python train.py --n_head=7 --attn_scale=0.125 --bias="all" --init_std_up=0.0334 --lr_head=0.0222 --decay_shape="linear" --doc_mask=true
Each number is 128 + 24 x the weight over its row's rms, rounded and kept within 0 to 255. Layers, rows and columns count from 0. Numbers have three digits each. The size before them is the row's rms in percent of the matrix's.

# down: layer 2 MLP down (transposed), 896x224, rms 0.0338, rows 810-840, columns 0-223
# up: layer 2 MLP up, 896x224, rms 0.0504, rows 811-841, columns 0-223
down810 109:126169125109146109121116154131117150117152105140125104122113127187150129101118116116125162111117059134137134113124108102151168128139112098132160140129125127104148107107079129145101129088155152129137143090129117129117115125114112110125119132148137154145125144158116084092139178165116137102127100075172095142096133157126103127121108136122143119123129136114173165139102152156180136110149126052103119133139138098108151098120162111115119108136191110134144149128159145117140194165126161087121115190134097102124147103131085101144153120111131117107138118145152141102127158114127142124097094132154144081131134100100113128119149106103183196133127111160126144162132105140097093149129
up811 099:117112117106138151095129073103140142115131106128119117109124098105111096068188131151142144127148148109124116175153115150145184133137119110122098146135151098152086167150123142144169138115117086174130123082185108130116149144097128124164102121109121162113141140131121175126113083104120116122127148099151152179155100133069130119097125105121113120110129130123187129098112119111122132150158130135121156125134155116127096146121069150146111124130122180110149138154109178118136118172139153105145126141118160134131149133099146075063124148137133113157083112110127117130115127144115110130114145163116137123115145098155118090104097125165183154143122165113150126147109122118130104087143
down811 100:138159155093160128124143123161153111138097140161126160131145134153163157124089145101123116128103097085131124101130118123114130130158148168137149097124064124139105148109105074150116115110143103084116142188100104115109150137120122154123123113124151118165120127121148106138113119151135112165120121108134117102133146081166140159106138158142107138158146104172104116139133155106094149175097110119099089136102089133103160168151109164141151138107124115110128126129144099174137097101123126113104065122188111122134105134092104181114152128116109105185165158118133107118071148112121116103174172095134132148148131145105178141111139140132106127131121117148149114153083111145135115137110
up812 085:095113178084117140135145150121101100114080169114093128176126126086110154153140129122161146117131106109136088105109118157156125151134089094117117130148117095148126150116125150166130108114108100162111132113100110127163137122106122144102154106115134176102168077132121146120106110144152157118170140141109129171135107132132159161181141124129123166144121114107156095107085133141071114157089127141117105148149161123100132165155155116133128102139092117150114156108133127119102108147122089124168108154122125118129125129124149138130105135106073135102105148149130102183147106098160114158130143160120091126100158126154122117112126146170143104121076152142137133213150162139158116128137
down812 078:172139100096146157135152173120104095118121118122130110156114161143144137096122128125128156135149121168098134076079148083129169096122133154183132135129165105097175174065121164141110145151125126109142123111089171083131139122123123134121155118129118114105114119168150140144148123127134122136092092140128088129151171099133151122124088121127132072131142150099088094105087152108149144127117141177094134136159123155109161132120115117157099148201120135142134160119113097110160144124120144152120127109067132119123112127118145115112166175128127119138106165126116139111092145107108121106122120124154156128143151095103117090149153147126128087137157116109104126089156127122125181117103
up813 101:121113125130184135150133122144067087092149168114094128141163109123105149101149094169142082129111115128128125148144144100155125132115169139110215096129223152148093158128110107150098144135120116136097137104133136146112119139160151110079153142125110130136140136151136146076145139141131124088105155111125100119141128140139161143160118129105161150130146058125107138126122129120091127142121131111107154151125164159176123117141136083106099117114169116101150126144131098117084113135099109130135136109135097146153103157136107085134137124166123160162139157099091141148148126121124121169131132158133138156106113119142119099116136111130127156099133124156147140143099097145142065127125
down813 093:095121108117151108204126102104126139129130151121177112106143147114144085155129153134101165078132098134081171168132112121139139128112140103110148110141159108131149140167111135134088137077142140133110124145129126178079137104110129173152138144153089118129102103103115092132180120148071197150120148163118097120103175118086112119106110133091137110134118113143104110179127164144153159121119129101146116136142116114136126111116124134159142137098065134125129164121142161119124116118145148108127129133107143102113088106166112094106123102092102130113126157166126139130160127149109171150135121126128106135141121133130133175138162115117106162171147111088146115107085147139106135150147
up814 092:126129119097113120100137136156121128126161133112106171125130112109123125146111159179123168151117135152111173130102128117151126135102177142099132137147126131092081121095148107104123115141094113114154112152150134121162123088095159165103100135124153107143098129151138136128177134101108123105075097169114129119155096108153123148112150139132104114141105136101139155184118169147117162128130152102156157161108129099142134146156093123176119173089131121141146113088159133165115112118097121158137130120137126148124098085176117157128122125138150140146122102076130158119175110098130118116146171129059086138091116121131146107117094086125104151156119110092104124123095152099165123158082
down814 096:118132162122110143148111167091091140133106127120131057128119139110111062142172113118105153094153117165130134134159155101115108140142090130117116172094125115119138161165121136107200096147166095150135091156124116105114137122112097138136186136104113107087128157117112108169091125150158128146130160096134137115132113092109127132107113126102143137105166129077083115083149104136142155149127169123120131155103135143154152179125101137112188085138142126156186113148132123090126129086123132132088153120124125144152155126087122100088113145128081160112136115161132096135150136125126117134127115149122128076135131118113124144126133146112140145111124161147142117147168110141153144149158
up815 098:115112104130153146119133161106145105120137127139127117030134155108102142119142163138128138135114149170142151092113135144119117149099094096158154106153147102121131111121132134149098084166139131130142124138151136122135085124094107139100101125164125141151113166170157137141133127146136120105123121137095156103109089112124151147141149121112135166114120066129182164174158122134136126159138108140155168114114109136111130151097138089145094122124098120117139085131085088121148105134158060115158095114124151148137153128162149126131153188134127134118115127113084137099143161124161068136145068176123137148097138145144127109123122125156125149094105179120114121122141127090101139141157
down815 097:149118119139146115168113106164138140113088112118126165094137102155125096144086119125125153138115147181101139159130093142127141130121188134114120126150107138146120106097111144124110121127124063102099109139097119129087172131100132120111154129113105147150144155139133133111111151111109085138133097132138150117145144146129133127122140128165141129126140069162087132095150113104154116102123172164118113105159130163120124113085090165113157131133117161164142155146121139170188150153125154098117076162143079172129105120133113127134151125110103078146090105135158146122099126116127112081100132097164121155141143108101137155094126158144149089146141127176101162155118173129109164096138
up816 105:102135116146071105131140127137134142102086142090102110132123096177136130155117127146122120153085116121165095162119122137143156125132092153130135101145130101146097124160172114121100133101154123130099139101169147142105114105113092135099105134091065222143139095116080121150105160119107110151140090124129138126148124147142172103149143100130134124111117102105157138116146162143127151134141139141111149127125131118117131149128134119159137134129121146142134128157168131179106131132097163174103153130119153087116121155106140118165095115156128100164120127098177153154099103106123155094119135150147139205102139097122127148101134124079134138163125137148116140161164140135135070098133
down816 103:166159144122118151151109135093114115163172148126136109167122114110103073145161097123154161103179097080150154125141145130115135132108094136110154145102161095134148131133106128142101131144147147090121142126137146121137164142163130155111123123117147117096108152113114124133150112148159134100170139116134163131142092138152108125114120131111123138137082148113140122089125187113129150150145084094179101084149107108113141135122104138138180133157138137164125118120112115134136131143118148171102163127119171123088125126122125117087116131107112159133113099154104138176108096055072092098133146111142151136137131162121074070148122168120123109094151140142116143117144119146149073097132
up817 107:134136120099171138113123162132090117129153102143123120155133120193092112133144113147109130122169142129098108123139109109177120129092136129111134113104146104089151136139131170150088119134079152105134091067107102135147150139137162156149102168092126148119164099160105125158127120108112155138141108153137131136153104129152143109127092123088129123148147148175153127155147119137094118151108186131114085135100129126150128139142111112113107119120123097126132163143134127141109152152134117163137036164127053137124071145146137118111148127121131140151090115131142107116133136153079092135137074081164148115147116149107108134132129144127108127134121117173165176140096133108106112141114
down817 118:109143124146127140103113098118109109123117113112123172155133118139101099138150119123157103119116174086118125129094186149159115146105091168154111076087154097099163167148168095115141128122142133122141122118117153077102109096143160139114122132157144159116119138136153100146152107117102089139143107119159119115136166129120074095125114108186061103111149134118116116125088134129167131141097163133121116094155142134089087128138124149151145138116111131152133139110137148143148116137102127132147125126156138144150090130155090096124155126104167150142155133133131147144173158154122146089081120112151138097196119105098150163158148142152162129097148136078120118102131135120158118140076
up818 102:125120131098145096106132124115080103109090111126105132125106119162123106156136146163147144121089080147119135112144137118128124139136087124148112158112130131122154168087136131141148090134129125146129133109111092132128131102142150136112113105126090099151160130151161113108111097147134134127103134149118098122131144137132175166134178189133118099171094103113155100139189148088158138106099174106151126098107114136121191123125107164144134147182158139163098143112140129096101060144161128153089103143081152151132130146123133130103140146099122158193121120133155133120115130137093114094108137142115099082151120138178087123147157138159119129120156133119093100154101095147142118105116
down818 094:164134092138128149132113168131145113105129110137111137146102104116121139073138130104147132148090134092092124162143161169105121111110132151143113110164120132109127147154091168153132147066090128112105133142123149157133132141137095105135156166113162139133126137125118120116092156120111167133166134148166175127161101117144121129136111119109124098070130159129107087169146084137195139180126121152129110134142137114105117125166138090122160097112065135095117180138123102157098143114121155132164135115163108124162082107133091136141092118112102108120139129172128131143138150120141122106152108131138112146124141153085126124124127139077116181109172122108154080076140129149118127134120
up819 098:081125134084102129127121133133147119110119169086109158068145132141159112125151171109134176209122134060188114131120130129112140104110122167106103126136133122133148127117168123095158129060148148161110109125105105154148152131118097135108120119095119113125116146138116148149102152092130116134159147145116118116153122092157128169142153107099149142113133138146153144116167143137132173185100130136117127114114133121104131092147115119149171156086111108095172103146143111120113154125099116124111123110127160093118113133144154117159096108155151078140088104172154124124133096107080151135110133126099132134122126135150124180128103129140113124130100126144117074151127131169153116161116
down819 096:158106148133158123147127144140068175096153132146148146132079110121135148125171134123151136096105111155114121118156129110161147153122169116131127127090172160137135173124156098118150101138075132143111175106092151097121118119164150118096122167134127077142078120110097121104129149105137108119158126100134093149127095142124160122172111117116137124158129111145112104113097180094099122087124120159142086105140125120127096135104107109138169123185121116139141127127148111138158142069104173122114115090119071172149183141133121174143133139134147112139146140116141074101144133118118098119150138131122111145133111135161175125152122119125134111160125139118148119155094156152131104134080
up820 109:130149129091113126142116122145149106122124137135130167134132157139128145109129132114164146106083094112182133144118103095131075152122142177084072132146147111160137131122152112110098141129109142110172101141176118100154117124139114115111138120141076109128165114106112106119143146148126086124171117162157123126098132139173141162130136116117129092166104084155106125110129107099146147173130142128123106117096100155162152111127160148171128170114167147102119142114148162140096108075116088082145110126108175138140124105125129152130158128157122125127120171110125094114141151145102137101141126093117142147106131168132148090141094126084099086132115139097179162091126147140171125115171
down820 108:099157105116116159146148121093127137126141120119126121181111126140125137122107126125114086187070088118126145130143129115123128089108134146130117126121133127083142158140143081136169132103132124152146113178094100132160111187208106049134094089165124146096123117178163116131101136142132127159113160164145141136121111067148135140104161111132109108117138099087143089111156101107122138148173147134147116129090063113107169126140095147130122136137127138146173117122113100128154120081168125120133143118135119112139130118104130130160151168122128146127135169150129113141142095135160124119141102162138139154132130119116101125119108100098150129119114110131109132154128146116102167148080
up821 089:189130164091107122093153126137157115112119120123076114137115120124134150135130135125128121122131143167115064139125100161110125135153149075158173142116123153133136141156152131122087103096150122093112099123101111082137163125120131149146193114146084109132126110123126172141173155085107168131166097182122144101112126142109153179195107156138102121149106141094124133134157125136104151134127165163145103144116075120166117128085091128153144119124104117143086127147155125133155134164147130119166109134141108111116127157105112112160130107106120109104103125138109119154145155138128135127112135149151159126120133140115147131117169141117095099126116154140105180124105086096123171149093
down821 085:145141114090121142131109135137135157137148124151112167123165198163157116088150088104149118108183114092119138157153137115134120098075135131166129156122143063095145150086110095207126139148161127137065169157153107115122118119130127129152099161133145152138107154118090130136095097134129142149057117082149146147133125111089109124141118158087147140113112124137129122130126150091130091151137107101149121125150160111100141136122137132084106148109160142160142129122096150155104087148134119112138161120128114178128095111158140129096094131127156157123120140117120140078148152153125110147114147090119111135095118121142138121128106119111121148119156120121131101190101130153125131110123
up822 095:143111124130126105138129117130118070087145105109171078145135162126126118114123106125112093155095114131108115080147088120152123112103153123106145146113136094094120142105127102152125139170070071094146103122134123155125130132154111088149115148146076157115104112149146177139151124154132128127123151108091099144162144100132132103126149124118099107117111132122119094128112171119143143116147151122135141132126179160144119134116127133119131126108167155155164148161106107134094132138119107155156144154117078168101130117145127068101113076155136121070136115138174141153118096162180147143148128097094136134187143113112119132151102150131166128099081097109163114126161127169124147124128
down822 095:099171144137131151125164110119105162179124137198166102137143106086147160158140138150130149138131137075138114125106128146125157101124145129160109120148081081105125120103128147107121097071161135110094120125159132108133147131170134137133135130108094102151154138116142151128118119111136145125100092108186128099110134112078098113145150126088131142133117114134125175109170108141151171122111159153114076101114121143143163125120164103157122117159128140118129100127069161173132139153166114125145115115133157101144151108133094129085112121139140208115155144148136153166136087115102129144136127115094114113076118128134142123131079112114109096131125141097122150113110142122092140148119
up823 114:118035119068107137103130124115146119135141098165117107129077163125126142133101141151139103112160143166144143145139090156144147154118149101139111162114105171147185170123114134142136147148097162097100164090151162182139155156110100119120153127156102155145145138112076128124144130125128137118121096126124149137089171124074123177161133135128122138112088157117092109123119122135114127101143124098123116127123086122142119120186104151127087073137130105101116142153153123113146110134114106126167120145094128139130099117113114136143099139136088157163095148107122122110080126161104148127149128132131129107168122153146112175137139132101119121145153175115145141162118119117116153110093
down823 107:129103144150143104122106138126120107166160163142107176106109117148123172138099127112112108101136162100137082070103080153117121113114127115136129156119131095123149192120138099095117126122154163136090137098138123140108102140126113163152140129146155114120142096102097109114127109114114156179197134111079140188110133132151123120146095170149119134141131110122143139128154127123141140101106151131159115085153142141138134091112147109114135095131137119114138127136130139089169116095103129133119112152149174131160161134091138082166112147139156117156149087181125143137115117124087154136130119113105150120140141102173134131119134122100118110118130098142134130190113069164157173101085
up824 100:085086165142145120115101139136133143134147143110093138136118135124084108152089155127132148160132127117127140146076134084132101130105141155094092160139142132118087131151116116158083124130133076138103124138132145140121142114110135128148112119122180148118142181150162150093100104129151106190184121157158129107167119180152151107084110135149125087152116134109090169117127166168110100143105114124113150149142127150137111099149111102157131122121115085124120137140130166110162100096071123129123109167154130129131137142149157111110100100158128118120116117149141114160105140149140132124106115124118130149067131160121142148132102128106168166156156147144105104120075158099177100103109
down824 101:103107100093113129138133147134109128116062088144153103159170139080140104167142116150120168105117082103103127120095134111125171121089101135125133144151164128134131149127114138157156148130137120113092111144124140159126115130116121110141142117106121104147141126140111131160096107091138133127139150153161132116126145121128120170102184103100160102139108156101127119124167159121104133118155130206101111132121168131106102114189104095107147131117135125128121150163092122128150145106145136095140148147112110153086170136111154118083108102145102145099151132117125078132106160082192147159111116117143152164091126168104130154119092134110169126154142132099121122139130130099188101148137
up825 098:107121136122100163115128128148147149138130153119075143123136113121127068128110163142135119116138118135193150117071131097136082142086156161131127148133106138126099131142128128076143158130154129154118143140131136127135161175135097130124173079134128101129193115117118111137153121150155060124131144135118132120112129143220095096107117081111111113133150123159133103148121171114123095137112104152155091145094133133166136085115113109114129122133144149127177134134124149174157144161082168112141141112136096105107133157152110095118162110106084136151092122125141149131133159166097133182129135142118131103103104141136107097142118107152106126103145105144110107151098115149125120125116
down825 099:162120101145111135128125085122155127140114091135122111156117128089166108138112161130123158110130125180140155116125144067104182076094082133099114100095117115146156134122157153100140103145150134143136135141079132148137144109166104129143094119115151109128085117148183125101156124163157133123152125121123125123107154092114145103124123108139172136124157138104110104153128127110136151116111123140116119120116201157142137143131103167136169114145126103160125067173125134116128111109138160103121119141126087103161142108141122150144068166149107155121136133158126121159149113181161149136096107118142135068140137123134135140138087144110171142088121159083082114090108131118111125120151
up826 107:127116130108129130126121147120115114119160114124123126159130105199145102141098125130087185115119116153137145156114134151096144138142124134134165135097129116127131124148089080172154102097117151130103120123158137120140135160112122182109225140135093129124156134166128124106130107155116115137182142139124151089138090152116119107148156111065111150128114116111104129141131178136097123114130175127145179116089160145124111157123107068096110118099137130129147142102135158140130116096124121163142135100132128145123149168145108142114137165095128092121104099108134160137165153107090144117125096108139176123119156136078145097169116129150147115139096141139141184099094119109144141111114
down826 109:156159185084165145110113094141110127145122105137139119160141113132114089133105140150195111122147113101134110114166136125147136140084128127114135126103158088151159140103148139161123136118141134147099153148151122141116123149138136153118103148081089129135091115111117118136157150124126105093143142109172121193125152140083127162148177130135099108139161133119134129130072139143121141139134069117197097116151142150146083120138067146111131119097100154184127154124151151114124090117139151117136144097134131109145149095137171100114138104123096181071125099110117103122114102098108157127135151124085085105117146142140109111101133125110135116146142154156135150085140144148112122120127
up827 099:148131155109147122143121144142130066133101119101155094130134159122105108135111160131131120119102159127146132108124122112154157111129139064115140113111161119140115094131152122106102100097171149097134166150085130182139092134130166192114092111115117132142096144127141096158125130131161102131161138142136165144117126120125115129146155132098117122104120138093151157125114152170113181112160106129131123132122147144124166141111132117134149171156091110124155089118126162144127092143072138181085104186147146127171109144112103110135121134127080113158123131147159134125143112099105127098145098124101136134089173169131128130139118126127123094081125117096159103111182098136124156090177
down827 096:073128153102140116100105121130133102179105161096127124127125141122117163145142132168145083113115126161148134096130102120153172116146146125146087099104103143105119080100156132132105097090152124120163135120159129131115111106112173107098114106141155168142101119088103118153131161119137106129121162103149105144115133143118159112150132111121101114159157115096150125129151143155097077112121088179140157153124076101138136129133138147102121178122083131153142099184117114099158126153173116127116126113136147117126111124143175143148136107135140167148127105141160125145166069155113125119115143140140083131121169146145112121114090182151133131127073155169148078114147118147138138105148
up828 086:132148118131148113113136115123149106194114108118154111129148167148131136127164156122093109120109109077103126132101085204117129100122118094111164109172131106147061155122099075102143168137117125099114146128155118141133117118149131174163146146141131137135095129144128142127098135163139122154155101134138120086155119141101132108147096140148112111128129133066155155153114121154138109144139106133129130154014144156128135153106130095149126130172129113155145124118102122166142139143125123135123149135145121112165130157154120090105113160166145127138119155125137145137094142106154094128148127105126161144076091127148114125145118117139129120129090114104115114169136133086116151176097
down828 085:106097122140160147112132100099154133144128114080133158155177089101120166170109135157171096103170126122106087100139103151098098127113109142138115152114114115080122145135168134101149136155104128130099129142154123132088115118133116119121164115139098133143131159130091088127139110139162133127172115128119077120095114127087132142118146138178094110142141149133125113109094138145123139128113146102127170084112153175107152133105120125112176126135093161121122116126154131136139150120073125133156107085134109171071130121142154116137127120163142115186102104143119111125143138128144146144109085122121112126189151117147117123083146158120129091161142160107121106113185108112146116155189
up829 101:189125092145111115131161131107110149134124126141117090153089164145112127142144135108096139095100096116135113158145168121120098107131125115171131144137090112121155127138092152125141120125101136124113161106133099164154122139134112113182118130151133126155134074144121113130151136108124134154148182123134114146192156115137116148137122118127092120103135152134137180137144152116146150160191108154139125179146142101065100145127109146108110110085149142152127123112131130121115143116147165111076105138167105152102145130111132113132163147134187092132102158129149164120126140181097102133132092164098086132125160097149126092103129141123110143166141118109127125078108161110148124098180
down829 099:121084118120110084124114136131093119138138147137136120115148136141127152176129147165131079144114106154113150136158153155159097137132097157125129114160165121128105116117186128108163140163128127110115114168157194113134145097133117142143120141100105131144131127131129158136133130111152131147103129138178093106091138134117148170152091157081104112168131053146073136160112161092106145103116112133147122115159138127126118119151173140139079139141152089146124107121136113136162119149137163135155073124145176120142044128122120133112114126134129092109125119120152145135118093109132141111106095134133163135184141138159131129116118103151117115101138130076143127114076129081104126109112
up830 114:134103104147123151131129097129108115138175122152153153133090147131148125140156097143173133127110091143111144143152104152106129143093186159125165125164149108112135107153130136113072121110119122074128143082136108065113129167105124130144158130130103172136080120124133126126151157125100148080106150148145100126124133164148098131100172114123135125116120103121119142111152144112125146145139142097107105183112142128114140154150146126109159134106091147114141131157172123144123142102106118150135098153162097128083117080137134145145145166130153127094145180111081173100123143091144141152147141098134119165143131131148127182115143115150128104130099126095126084103134145082084111152067
down830 105:112101120131129140134088137093134155138090148101122161145132115184110112141129111115092159157147137130151115110070140120156131097138138169156135137148060149089138103122139127174110117119097142139086128122114123124117129122133124169152153120118118095158123094086123112087107135124131116180123119141089134123140095126148080162130161105094142130159150079147120123111125151159120124097092132123119158113094177132145095164153113118144104150119144127125128130111126092134104166137178143149108070100144138176152104097106157153120090119149133124161125143106148134111100145132116158098116118138118147127161120151097142177154110192154133101137142095064142131142115116162143139105137
up831 098:119141135124115121150128129136141110128073131129110116124107111147135156142136142093137147137136187135130105112120118107118142147158103153148162088110093103113125132165131110124116094112145123073142114152172085154111131149100175149114122128121117161166146141097160191123146105129133146120151166147162143088105132135140149136099123117163153162126110095140139146172134137077145150119149148148110112124165133145145111138181127139122118122126080093098152169091145146137102086116103077134147176125107109168090118153103082093141135143171157095152168125109152155133122171094123134081157163140108138121119094110117132140125088119118079109129144120106148085126130107138163106116107
down831 094:096102130093132140112130112146132135120086102118105127169147127167076077068146151133121136118133124129138154105107119090138124146128127180150107166124170167099149121134103110107150176117159136140174156110145109132124167111123136154138101083150141141114097142147095096149119149147136122142118084124125096192168104100100160119069156150116119140091132152151119137151125077156114101121148111151161138111146102124162150100103122107163145105140128137123102116108124101134122122151098109121139096110153135101174161143173145092107111096112136147142116145128096102138111072160147144075112088108119142166119129161144101124110140140135147117133124115171112153160130142149107127138146
up832 087:122093105098125145151080187127146141141150091124123104145131129147121079133124101109173124109109140131137113144114140125148169157159097107089155113168123140099121097132105182124115145158103141073107092126134169155169154132170137128137108114106082120090093109126182116122125138135066088144139151137192163145160086117124119096132162119136108150158154123114148120121127104154141106168134142091134155107118125138150146115149131117147103137124099115118137114123128142149114159155157134095128071104135116148141119107083133133150139113141126150185099150144110107155132095089135129155130142125118134124136148161146107186157108128123101108145115131107100090106115141087140145149090
down832 084:120134132117135156157075123099111143120131103133115185136136102136121146103129112091140182149161141119113134129137142153149142131120116121126124130074137131143128158133117148107193147140093142159147148109166123114129102119146117140102122107133143116126112134106096121125110123182148115124089088136088142109132126072151140119149111121101132127140126157154109109094143140127092097137149150158082123162128125136113132160144148138159104089101121089101125149098050096123130189147165153102131105090124171160124088176074119122161088111091096119111159121114101109137128128131180138159137128111164180123134154096128140136158145144111119127153123154158099090144109133149111161152142
up833 099:129155109104109147131147113086146170095151139116167113118160120156084118162121135119157161114119134124163164095143142150119115103135117129120067132125132116157155123128144144151145146117095108132128155127139127117131141166097143131102146104092092143150103083103076175098102142111138124129100106154112114181160176148207102162100114110145125107152104099151139135114126095134121079128109109146134099114115143168120078163118123124134135111122103173127122149168164145090097107114118133123134089121105147099142097122127113107088130125134140088142167149163138142131112154168106132140095128155134121150098152153130126103135135087098135181169123104121092183136140128107129139150115
down833 107:130142148127164132138157084129175133115122133133140140155124143064143190099099131130097122140142133078122138100126149088097133149111125131149142099129134099104139091158116124126141138139139115125111088141075149156111113113149128108151126140110164133164099113122158153132128116140124144143111160140144165071107133106138133122121109125162124195109113083128071141148115112117154147164144131086142152115121131101094143131180108136129139162151122163125069116183126106126103105128125126134119152129136105093091145147149095095142135135139147124113150128099097126101132107143169098139123130162149122106154128152105159182168104146119152113110150084141094100138146107178145089083095
up834 102:133159096111111164103157108095136082109093138132121099141140118174125128107154106121116151097077118176078126095109148110121107144149155115131106144122122169125140098123120102085168130121084128093116147120175173120118150130132116093118144107135126131148166099134147134145101161130120114130120162104120160131123129156176133139118111116138119129109116125145093120140111168169090147139128147086100132090065193131102144167134170152123074111153092154119119149105070133127112142144113099165122172128136100128160145140170135123110148115124143171152155078127125124135154079142152144119078131141143104127124162139152127139136136135148132130124147136114114117178101158123135166119119
down834 101:130118162110098129127121133138152134132155121149140103087107171114124163138137160135149115134085154144140134156134102118158133131139143094128132146114137088125132110141103156118084166154125153143114125102116110101115125128080132116151112135074126150118109165142156104144165142178138139137132110150159113182088085127124144141096097076171105123177133150159105086120093128169128166116165132170156120170158110122127127170106128111106099117117096120124147147100109092132182137090146093113115094135137127112114156113147138137173175143109132136120132174121077095133070107148084133141156142096132104141147104117143096134129121082129145099111114166139126127118130162147142116089109
up835 116:142162122103155158123137091108105119127162112136134152112149148107127118157171122139105162157139147131106154134107122130159142126103129094101135138118155161130127116137154148164133113136157124097113085146142139122128097143155138124116145179166136102137112151171109132143127110113086136123160163064162135097116107148103140150134115096132145125175121127059111118094145110136125108171099147101102110176147167130097115150131084128102122128145094112148140116115142103163197120116108054135107105125164157135164118122089132135073160154143153097154164115131138142127164145088161124122130116132091129099149102130185157092128139111151121128126118121110137109182118126119124103144107
down835 131:119091107116089173110152126122073112125137131112094184100108093101132163114071137124136083143101142106157097107118129110096113117127143160142129171127149078163158172131127121083111116125165118117118094143141180150166162116098127151128107099094126115122105113143156148147142145113159134115155107190110129154112158143120141113130121138126079151125111083154132105160126115101124131135152095117160135115136122158130118110126130144134151113137182137145135104158146103161096124152094132082120121097092140139133168125159142095139113112159144131138090155146145124161116162136095117121109107095155159122095125151094143144139133121144135115126142159159121143067131173098145163134160
up836 096:084113127162107107119159128131136080122124121132113141109110089117130100089119105141152141141122159159107114119092139173137105116082114114084155135122147126163159154133104131148154085145135135091138118110128178103131084214075169085169122123114132120124113167120172148134132110099134148135141140122113116137113114125132119108158122141153115139128152165135150101099130113140120124143121125105103128139184124132167089110104106122101122127148109178125126144169202144137100113133132106114138127094185144151164105113110133087100105113117123177106123121118098127125159117124146101156078126152124144160140127179131122128126149102129156146139077102107152153106132129141093170120138
down836 098:184144145092123134128150144102103135155109174117160094091123184161091140173084151109127131121125127093141145098134121121103179135113121137127150135135122178080098086118119106133116127099125135141160125148133115151173131084160073138111099135151139151103171114137153106148117087171139128122104132113152141098170131157145132111123153118092140130125131126132102136165129128092145105142139151115124123141120113116126134110139115142149153095143136107135074169145105134109100136130117151145092098176094135102116121142116118137146092164136154104136142144101146141083058109121100163089114135118097101137148169130187148114085151090099151124124177123138139109109129136162131114118126
up837 092:103119125107147107131126142136182185130117168150051147129105128046071125124140145132142150096081116133128126106117129160121158121143124124102140138150135152111114131158116132128139168100131145130125131083137119140116085105126147156114111123093109133130089141126131140168145151145136125079148127120167149143141093102104120115123124115167134126112119104148112137080133117085112157152120117132155118146098115159147118136085103131176126153126124136157122146091072125131109096110110149156181134131090122130086134127138157148142140095128138094163114122159162117124141122110100126135099129124115088199138124136117102123112144167108058133132162125148130113101136081111164100097133
down837 089:150126117149123132145131133123109136095132108108117142122138123145135142100064079174140148149148093132124125161109137122142130113073126148118062126131127108115175137144093114096096157143157111096113171160159130122122123161141106134123123116119150097173136132110152161144124129104166170122110137113172135126097138158068130128125105129147176111117117100158146152098124106103132126097135086123194114134153124100126142159100108093116134108157168112134153121156082123146126140149116097101142129140163154084156106109145093140123103148118141134119117121096132157147093085124135168168110067141116109108147115134143157127152103118164142142091149147166144143123149142125114057127150
up838 097:136142137137090139156127150077130114103114077157100136171134142170106115132161152125073116106108147123152175108157120188108095085109134128139111130147139158129161130128102075122082104128111155091088157122155150159120148130145086093149145160121167099120174097097088130110100098123115119079140143116117128169139142132135122101126137115143125135136086142122125107134143140145123130145112121116114155153103154082125146131110130133107145098089107149168165073151159141098108136105142111114157126148127103167130161100149083111088108122096142124109103146130097149152140121145191124137107125122142160117162109104129117121156168120128145158131131170155110140157083120110133119131154
down838 089:146120179097103155150163138156150090135131168078171097124109131091111133199117162110127142130137135096170124134132063148121084120109145113108109151162124098116137156148175094142130165127153100148112115149125120115142126140099167103124148140158086152113096127090134113137077121127119136129115144150167096122150102139061105145114115089114165101149140144139118147148094098131112097113115130125141142121093112149106117163111131151153104121150153149090110148163153091100120133133128117136129146101152172072112117138143125134094126173146139109122143185119137124128115103132089120118160105133098095125147132173147134123138139097132140155140143111132094106148142109121158159151089
up839 097:072124112163110119109086143096146144131125149151079092128116094090119129101150149132120144091110115143106180107094137125163153072132103122155121105121144147120154138118129111150115127128136150171120112109175137142114114120098133184141103143105102143135114103147150095128124144113114146124129165106139134128120152145125077114126094136168099129146109101138110143092130129147145148126124129109154175118114095164107119112089112157161095146146158105132129067113133135148159106060132136120141140122107120150135105167153116120099158131030168123133123167109126126137140134142173119124121160095083145111116135108103123118133157119127147152133141123154119120186135121178128133075121
down839 093:115160099109123125051108185088125157155188105127121128089130136102153124058131066124166118140132131126152119082131168137170083164122173115104134138172076152118116153148115129139152130134128106109133149140104146097103126109109130110134159098128100123162091135126105128097111119124120149117141097142148153116146129130156128115129105118147160110107114147126120102170111121101138116112073118148132187156147100120153118142134127148133150105144101134140150168151112114147101127104160130124114130126113143091094134070077126124129141098153103132121160131145125132112081122111152174144123129126124127150138120144113141145128133133131101152193149118123133106142193165148117115142140
up840 100:155112136121116129156142128112087153125155142128119075130123145111152129133123120118118119097084165183126125131120135119162152131171085158129094140067111105153174096134094118140082106139108120084133147145143079086146121131133138129151082130155105111116099115106144109165226157092102128154096158110135121119154133136105114115154096125133110162161144145139074180146146124117178138120155083147153122144142149138103094107126092149141116140135128096128144148135116148158158099154139132121145139146095122128126115099081111118140139127100149092107088090155119131137149153133119139110143161148146131112178156116133100134133127107111126123154162121074139146130095153112144124122134
down840 104:117166122166107133134154137140136083125141139140187130130141117125123186096121160117123116123166104069129148111126134117142152139132126120076104116137129123129115124112110105109110122132163107136070153134092118111154118147117092145087125150168150088093083186154115098114118123131127142143092102164104116134124143146110111100100145109108133070130134099124088087115159156134167137103120131096118098131123130121157145172097128142115147131101129106163126151117139090098173154177125152173149162173152122148146123137170142144149180148137135118103157128114097115122093105156077088131129123126171145161102136113145104173129146139167104141109107136101115148127102113151107128133120
up841 099:108136060151115105125147109106117138112176115108141146162137087112119089169155151149105092127128119127105115133112114158103174112113116177103077156191089126102121131129133123152106146131104149162109093121146095136089101127130149127116125111148094175119113089197130099103101150129128146091131134073168117123155137128151145125099099144119184135148156125160121134113154134146100113120153131134124143102143118173165124166096127135116110171132134107153123152130154111136151139103088110147175135114095147111155110108109137138115132128137097108146158141132103153102145124150098139106126192088107137114098108099143144110141168129129139126149131099121111101125131135176101133171107